Part of a small language model's weights: 96M tokens.
Each number is 500 + 40 x the weight over its row's rms, rounded and kept within 0 to 999. Layers, rows and columns count from 0. Numbers have three digits each. The size before them is the row's rms in percent of the matrix's.

# layer 5 MLP up, 192x64, rms 0.113, rows 0-191, columns 0-31
094:495500517538427544522452510513443489464446420463527452458538515478527550482468480564405496492486
096:557414503501479528479543485603535495431567510493514474464465496511462458496432605411487482475505
109:521439535459420536505427526482510551517581502486506517536506574521469550470483498510442509545411
110:558517539517441517514541481453468582527495530508467548439473541467516510472483415526532514525487
096:525482448466437552455428526469552531515477471461532491437540540455480567508519552580439517439494
085:468476512469502488499523480619494493441434406512459490466478460447506481484475585509524591531463
097:496561469548565534543447443514443494514512526496571545425519525524456576425603469570521453503483
087:553538516499513531429570515519509418594520534502557506528499430492499410532442571464508482474470
092:505560484504525523508523542476467485515507416525577542589509528453534469541502495460521499515529
103:520489544539442481548528452521516465512578521503529431522572421434523471498497493473519484451524
101:457460502502471485465511603524528488443512437509502501549467453546460509502489491540547425502480
095:543566524466525503485550549552512499520534542512534476573403486434505428446515506464448530516466
125:459460434489473588520567464586546469482554425514512496441505490556468405468508494599512506508544
123:445405508501468508513482488591583447497563475507560454486524486535552478458439503584412486475455
095:471566494517486495552501495474453518492447503541463550524495403562524511582579517530512441546526
097:566522498383435594521527508474451495473500571547526536522494417556505454500493485428518453602524
097:506551485573475478564514502474522457547507550600447497463479548476504514489499464531438477492445
109:536529435492509554485502501557482403454440480450469514465538452488527520554536536508501526497455
101:479530460465519524505545536439477509561551560523498504471456469506531463512481513476484497555453
088:534483476533518459507477500457509532459455517496544463463516493429421580462463527520498527470497
083:460561475454446484492463480522435495573523434525448464449553573444562486529488464471461494492464
099:497462548460459521524491522572485479458540552529493476522503488513479480534431541575525538521552
100:510466539530501429497467574439473547452457561543470460430469439543560513537552489507518487568508
104:506539399487570537444471491585487573487453487495482535487466502521473548514536440547495490533544
090:515511501543446493526293504484425462500447533496468466517500504464500512430486516527466481511531
106:477428499485465481426485530488518466453537607552498554445510580454456472487548497504501489548419
098:432469517479465422439484507431534548445471504436483472533474519563548482544450458508505527528504
106:479452550532544541520543527453471516526479489432463495493503414500600457486502543426500443467534
093:534577522469478483487504498492493561423421500463505488439535478466513488472463557483517479561496
097:485506502530546540528517542483526498499535565583578490494490470502524484501463493496484519522601
092:522500524436537552523468434437561555533482477530518461572492575485488517494510452553500504506475
102:544509512571547401490489515474486490460468530436427518543590546448527488573458517488499543500496
095:511550490490536505545505513476472464481505519504491507380442461499539478530515475454579557532533
093:446518515495501507512508492548518412484468499430528447462553505580472455482558473495467576468506
094:567449570527494511353491512430461556474436527446524523441493471468511527512519503525522503474534
097:495523534431508477461577534473466470484496509491514451551504539565532364523505509573457498495478
088:512514473538527466534534460514442448468569501484562506514465531489418494437603560556500483505542
095:465509480459455499531510442451527551434552439530495412550499489492447519569472548496529464494467
075:489479514467473516441488546567508459595468465449516480483548447507552578464553467483523533528493
093:532470527450506473501483535533561487530442582515552418449480528488511469450511482534482534458539
098:450502485474515453513505497529486473479575529508470472480542448453459495495438522479495524583510
102:494537507464496525496456452464425534525480519484474554468497494448447511489493456441555546509560
110:474477559459506473535520510444459443460523461488521436475469532451499473455545475468491510424496
104:462532486464510536494458556531505564538506485463513481503480411506523570458568463463522550526517
104:569524483435564541496512504454560451440493477475512542481532545546441399568483476525478450551580
109:569443473476438534476528491447465429507481611471458444483494514466475525518500537537502500470497
112:501530496492488410563515501441479561481432504547459507501569482505472486439483520467495519451420
092:467533545493523480506472578483589536535496475560560605464507522482497444532562485426409468498476
103:557519551492493479558519487501416442463502482419569525463532504591479445516467448516521443513531
128:477548524518506522550537493472490483546518518545482532501471464493465440502486408479521502565494
118:517472547545463548507493514432445588544512514498513581571456534549466528514440524451483501496477
104:450535508446536472476503509512477526468486474545490541459514482615478509472518472458527526526476
085:493466621553515542486453524483508527525517525505613455454471521480538508512534401479523510448499
116:511493451486554505448516536469460553502454450526485493515434495521526529483513570532575444474498
091:495533523485584520541532544471532477472471528456499584485499540459531451516590549441504478425544
103:537478525470433485559493534502496460551470475497549533507485496462477506461518504576443533516530
124:442549512453561494506508462441467570480513540530514489494527521452534475494518485482522475476495
125:503528525478510449530474506606506465545573465502477460481482564540560535532531486477484471525444
105:506570497501504543436476557463508529507467477450487465479489443557526516533479569474559455502501
095:472550529475502512484434573553462534524508471437495484422549486500578529518465528531496509594567
109:487517521479509530456500564454455500488465526529461517420523457496500458525554527508542467471541
105:576572521523541448553458527418529502422495537466477553520424474439515531527466465515547486503505
101:440513469516500523451508429484523512491498525499530503532514611456483419495446443481550533549554
109:445487454461482574468465458576486474491507598479537593438524528485459544536527473428517520505501
097:466457533487474512523508523440525552467450438494540498529392467527451473492449505509534447528509
094:447569490516439601530511448498528418560510509560485512426467460540464456478540516512520503438485
101:485457573500438607564481491475469547537498477476495502398461483474502529497504484530489508517510
113:478496527509549481500526494579514572593492420521479512509539518502470474500501480480479447502491
096:510506523445556503492494548511464508497524494552532493502509513484463512494501512493538531410476
089:496538450490456477481557536523505584493528497519454449548512521561524471538573523511534456502546
101:550455488555476503531451476498462501495446495400523533404498424421396564513461562515505546520532
103:566562455561424495491523439462476483477493392417514491477485465530488518515505515476420459530508
102:507556467535457502483478492525511424458476543475567520524535525532509538518487537561500499452433
101:517482471477517505514573485508549475490553508521496476497498422346463468447456519551596459486558
091:563502503499499494495416511562546442515508443484518536473457561410443572444525391526485483503488
091:456506539531515458417508532527543533495466450608513525572523461497503531537542501572435508447466
115:525474527509424502570488464395520449414491439531466472577522459453497530558427516465493540459496
092:450496518485460522594488481507525512548551530526539519527566516506460479515496402456573564504547
100:474548451559452560463486432445502502446538548496501477555484568532494574475542536541459499518492
100:473518471566498539615490497495527472490505515496515527531513486472549454436516478521607518440495
102:473493433478418483528515527502523481475555413454425479576572489525473528533434561512470528518508
094:473565486526507468517485462549553501518492482481516497486454500449475503462494446493499466531505
123:473485500455427549516485458532449578527550490515503478503458467489467503473483477464475458572543
077:503491508462539527516449504457518447499492521525528489504577391512492536601508422571506424447564
091:480484554490434475530489519534521442479499514516535514485453525497500505561506525514407458436565
108:538507524468500498515478518524481473426540559466553446507471445487466569437529508508447541488443
093:513511543471491568504466511512542482539519436611497490427564462568519514487518500577516478494543
092:445482455518484500497501451414513412541504484388541467479493517552501457466471490486563541505505
128:512496480427511475564519499478535506519399536451465490491467481488588510528464486440428550509519
109:513535576487433413586477435528520569503531527440474427502488450459486488513522470535490606453477
095:502551475452441531485507470450460519448458448530464568470473504506438508555430580511522523566585
111:493555572506470502428481555536485513497518389519502443507473442472491484405428495491479461496522
090:504527481414454493485479435483492482453483490486524525520425552429435495497569507467537514463574
103:464490471503587466522481498498539422509499533529456529499517570553463531471485558502512515492523
100:512483504524564514496495527395505515480464542554477444494468524490441531494440530483451547516526
090:452510562463518492429526576443468518455535518585522510500483526539491463540470445526490501481471
091:526480530523519483484480452496534483484527546417529491541526498479465518456501538513457531505532
086:405453486467468502405505538532500562518546534527493500535498471506470454475549494508497559537575
099:550458468525530478538520434487479484512591542441496450464455470532583482550491506520480496528406
105:449471450523509486527507497480503519443415502491536521575452594444507531563552492493541583438470
073:508512461419472517535495582505502492507519470477528415464489457502494512427545518490493573448595
100:474470489501543482469544485472528499455522566471538479568506500555563445430479488527521487468512
101:583499495525496547440566581521505531517446580464517572517460450484496466493524536472494447421518
093:490508476456494642517549476509458487493504517492539483483514451397437480485477509454545511546560
105:455450520544549451529492543550484490527578506450478538470497515517485516480477538479519519448555
088:524626487563528489458436500467482444560494509465507496476558480530487502539529437486425499472456
102:515434595503519392447503460461533513536522516532492500508462538534485457571458495552523541539490
100:539410510501486466517546505497525516498578513532526484493567516523556491454480539499464537468511
099:460498509478514541466522523545513449556543609494566451449558506530519428547434544553435470501441
106:499439565543551541494449487499507586512461517514516515419481422473467583486547527493520498533504
109:596506510546527525497539510494503550494480510480534518497509509538465457520490522515521499477480
115:473553526497545531466503473550561553472448536426462493537534484475499482520601473509487555497515
098:546516594507405428526463508464518486508477504503456443486527494532591514496509487423511497437534
072:449518503572512425530495506476500407568479501472519508562463499465513477527500514564474492552508
079:529431500404486509513406497478516567503491451509592549482417453476492590476531503484477514489464
106:478527464545514505502445466513552543487514491493494539507615424528567570519510459506586515494415
082:505459495458473496541500445463490499465461501447507473452583485539474480443469512505523550509538
102:539473470440464485594539458539576474543554451502459453501518502543528459470481504414494465472465
094:542455437448517504517506429477446548497465456490492516438496583465476497452457560482465519491474
092:489559439525515474507497440537524498606465543577507521501501477440514574519543487559560557544407
101:501505385465506492490472407547506490569498445476513437456501516488494554496497463497520523538553
087:439530479444499516480486543513595501506566445500475435484436465537570491526521558474410572552534
118:581478469492552415499450565467588506439501498491454470565461531504570581509471474494529520472503
094:545511517530505500549487503550569456483560513495545459414556531487422446597525548491486523428459
091:562491485489435479510487506521539490559593420495447448452492468570430530512507467474547529458513
100:439504480465528539459477503495482583573455415456441485510490476530563534484588539518593564491559
081:499548551532482532490501513505513421500540451497528466478502480460496372460442504568513465547475
087:492442476567488502464527495515449491482541403459544462497469515596508498543462533512426512490466
084:548533444525515493477549578519512494512579547576489549507530416538596468516467467502502475512551
094:522460505470593465502517493434512460471520545547423516523530614498528515533418492473520520448500
110:526520489480493515590454464515505513485520552488479450531493531565490563574510462518558490491521
103:455484535469528534547479489504477480495513486526424529474467509508489496526484521479546513556475
108:514504458491462537532465500546458542473463433470538494431535525505496522534438462537556516556462
093:499515523428490550483485490495474485541401524447459395459420464537580504497447458443538471522439
096:482484505504444477453490498494524503422480539474450522562476527422440497563488507473597488533539
107:431484493522510538447484493508565563506511514452514503452492502455480494479485492540505409500413
108:506511459503521507485547553492534506532591490456464493445482454470519454529487562530455533401502
089:517482488470489522577500528507533513461496460515562516557505541500436535474516467542535559413533
096:483515601505512475529529520531488526480533425505456476553511459485453417436481437462461528453526
089:498526473418475516496494442528445412431527473495461473510538511526505524465489575488518561536469
109:484508581507508559544457456501486515504557497436562453489421423517558511516541504454560441468511
088:528509515510566444525495409509478590573553487462530484468453559514468519522512493518517530455460
093:542482548455503486574500532548437491499474483605544522529525539514551560434433504509531476531496
099:468475519534443497514547472531536488506451510548542539463496405469506471527459503528466484591506
119:493571523520482484445516530511507532497513499573489523470499544527547482510561475404512467451456
099:531598416482456496538534476508424493518473521544482478453559528446473500563510459467548535519528
092:521531473458527510534488570448498495572501433485456538540503366513522533512447587497513491542474
088:486476499520490523528528453550487478485449498509494448458501483505571501517537449562409541492457
106:499483421434429475497492537476471494445492474468514490445489532550488500496465529517465501518556
091:493460493510464496511527525455519455592475535467478472464508441540601474544492454493482505473577
099:456476503492484445455510556577550510512488505521545522524475497470546469468502474468443537465574
103:470512472578536579569458434484555485504472475511541415425539477551507544481523539547521435493496
118:584459397480555439539519531563516443484482467508460520496478519451455557454503543445406483435470
092:485470445478522424588578543475453522489473458466437542503501492499458424532497515454500489489462
090:474509511491555514525507493536437487518584504502494425509476439519501484523518453543510504487461
109:557527525501512518451496552500523489482464433492471507525430492508422441527509567464472486468512
107:472521505501509543523467494462472558572514417456427529484443518509484488522488472495492464481484
096:556470588531479513552503538424494495514565508535480555555448532553484463460473473484507504517398
116:497452567476509502489452566467515466507517521550475559439409497497424526504485515469533579488494
094:439524464470520589498487475543534536557430473485510517470593416486498566460468514395488433436478
117:502587521489463575475538547443492550445448521489412490528493474429480465527535535505518416549512
091:489487530496589448478530515490527487469464545450525496489487492512468533391562543506522508479479
095:451499435508489493493504443442521497515440456522494479540491507477469518515448594538487489475492
093:435470497560537478472483495538564438466482451535494522527478469491510556457514464540480504495488
119:519480431487536496521588483463468454461519564552497480512536517484446483464496458582501452468529
094:544486568490572509440488467476423461506456484527504589463525498468531511517539481489508456471527
095:495512518533586514477503509467614551471515504553446546433523479524546527535521534496526529537546
101:509489489489479536563521405552431519515465499597575536443510520524536544508468536480469505544493
095:488523481529479511500481511541521473502479465463471501439495509561587552555480538455543473461428
093:444471471500476371511509449500542542446482519475531463430454537452502503514568526470483504484481
097:513480536554395495484494481510502486466582480507526547504501494505507499516477537483529380610494
094:438449437562534463450567511524507535431495530500489524478512479485472458518543574463599443457516
123:553482470470555496518524508440465490455495478504509471509523441474434480460420598568449485567534
093:538480539464469461432500479463533480519577433496465520522540518569508410523462489541479441482486
114:489529540488453602546456576499489522517540488512454552541469467487477510497485436491482443509490
099:374490548471532489490465518436553514441522551482469484472481547516504454527508508540484475519466
093:457507484515501466535499538505443587588554497459539433501550521491485495513465505444514553427421
099:538456503529462402440499470509462548513460505486529544544459509438541536426489572490530502516480
103:493525487464477421533441510504497513527524399443483538506524533501488512489525535472504492577476
091:488508524461437573551480451450461534446437499557562509529491507486531515516527525522560587500495
107:498518483494488476496455549474490509515466517510393481528458504565514538451526451497537430476514
098:532512526561442516518533562547508462511555487493544511519476505496448446495496501469492573487522
105:508480505512483434424532522463519497537518520513528476428526439526536545502491536497480461450403
129:404494463570478526534467520475400527507420528498582491476599569513521468479483525505487558496478
101:490557481447485487515464394446518482466493544467570536481460514516487543437491523516497484426393
104:500554460517461471432506450484460466468471564454479528528531568465512448585575474467547505567502
101:526450551521503520482489502532534501456499504519565529439542545469461460550578432523519445501551
109:498580525584443485482479469479528542478473504497491581518437526486449550529470523532532465530509
090:549445540526463528451529504455528567514545553507448495569478467566472478517461485484543456460502
102:439523557545475472551520486567483442507470507530477560518551465475458472497493487537474460572523
078:443512515490511490508487525475530559505530525542505514477526509504446484486508522504571498501552
091:521535520461464508521517516499527471490434522530569489487543547551455477421495564497525564465543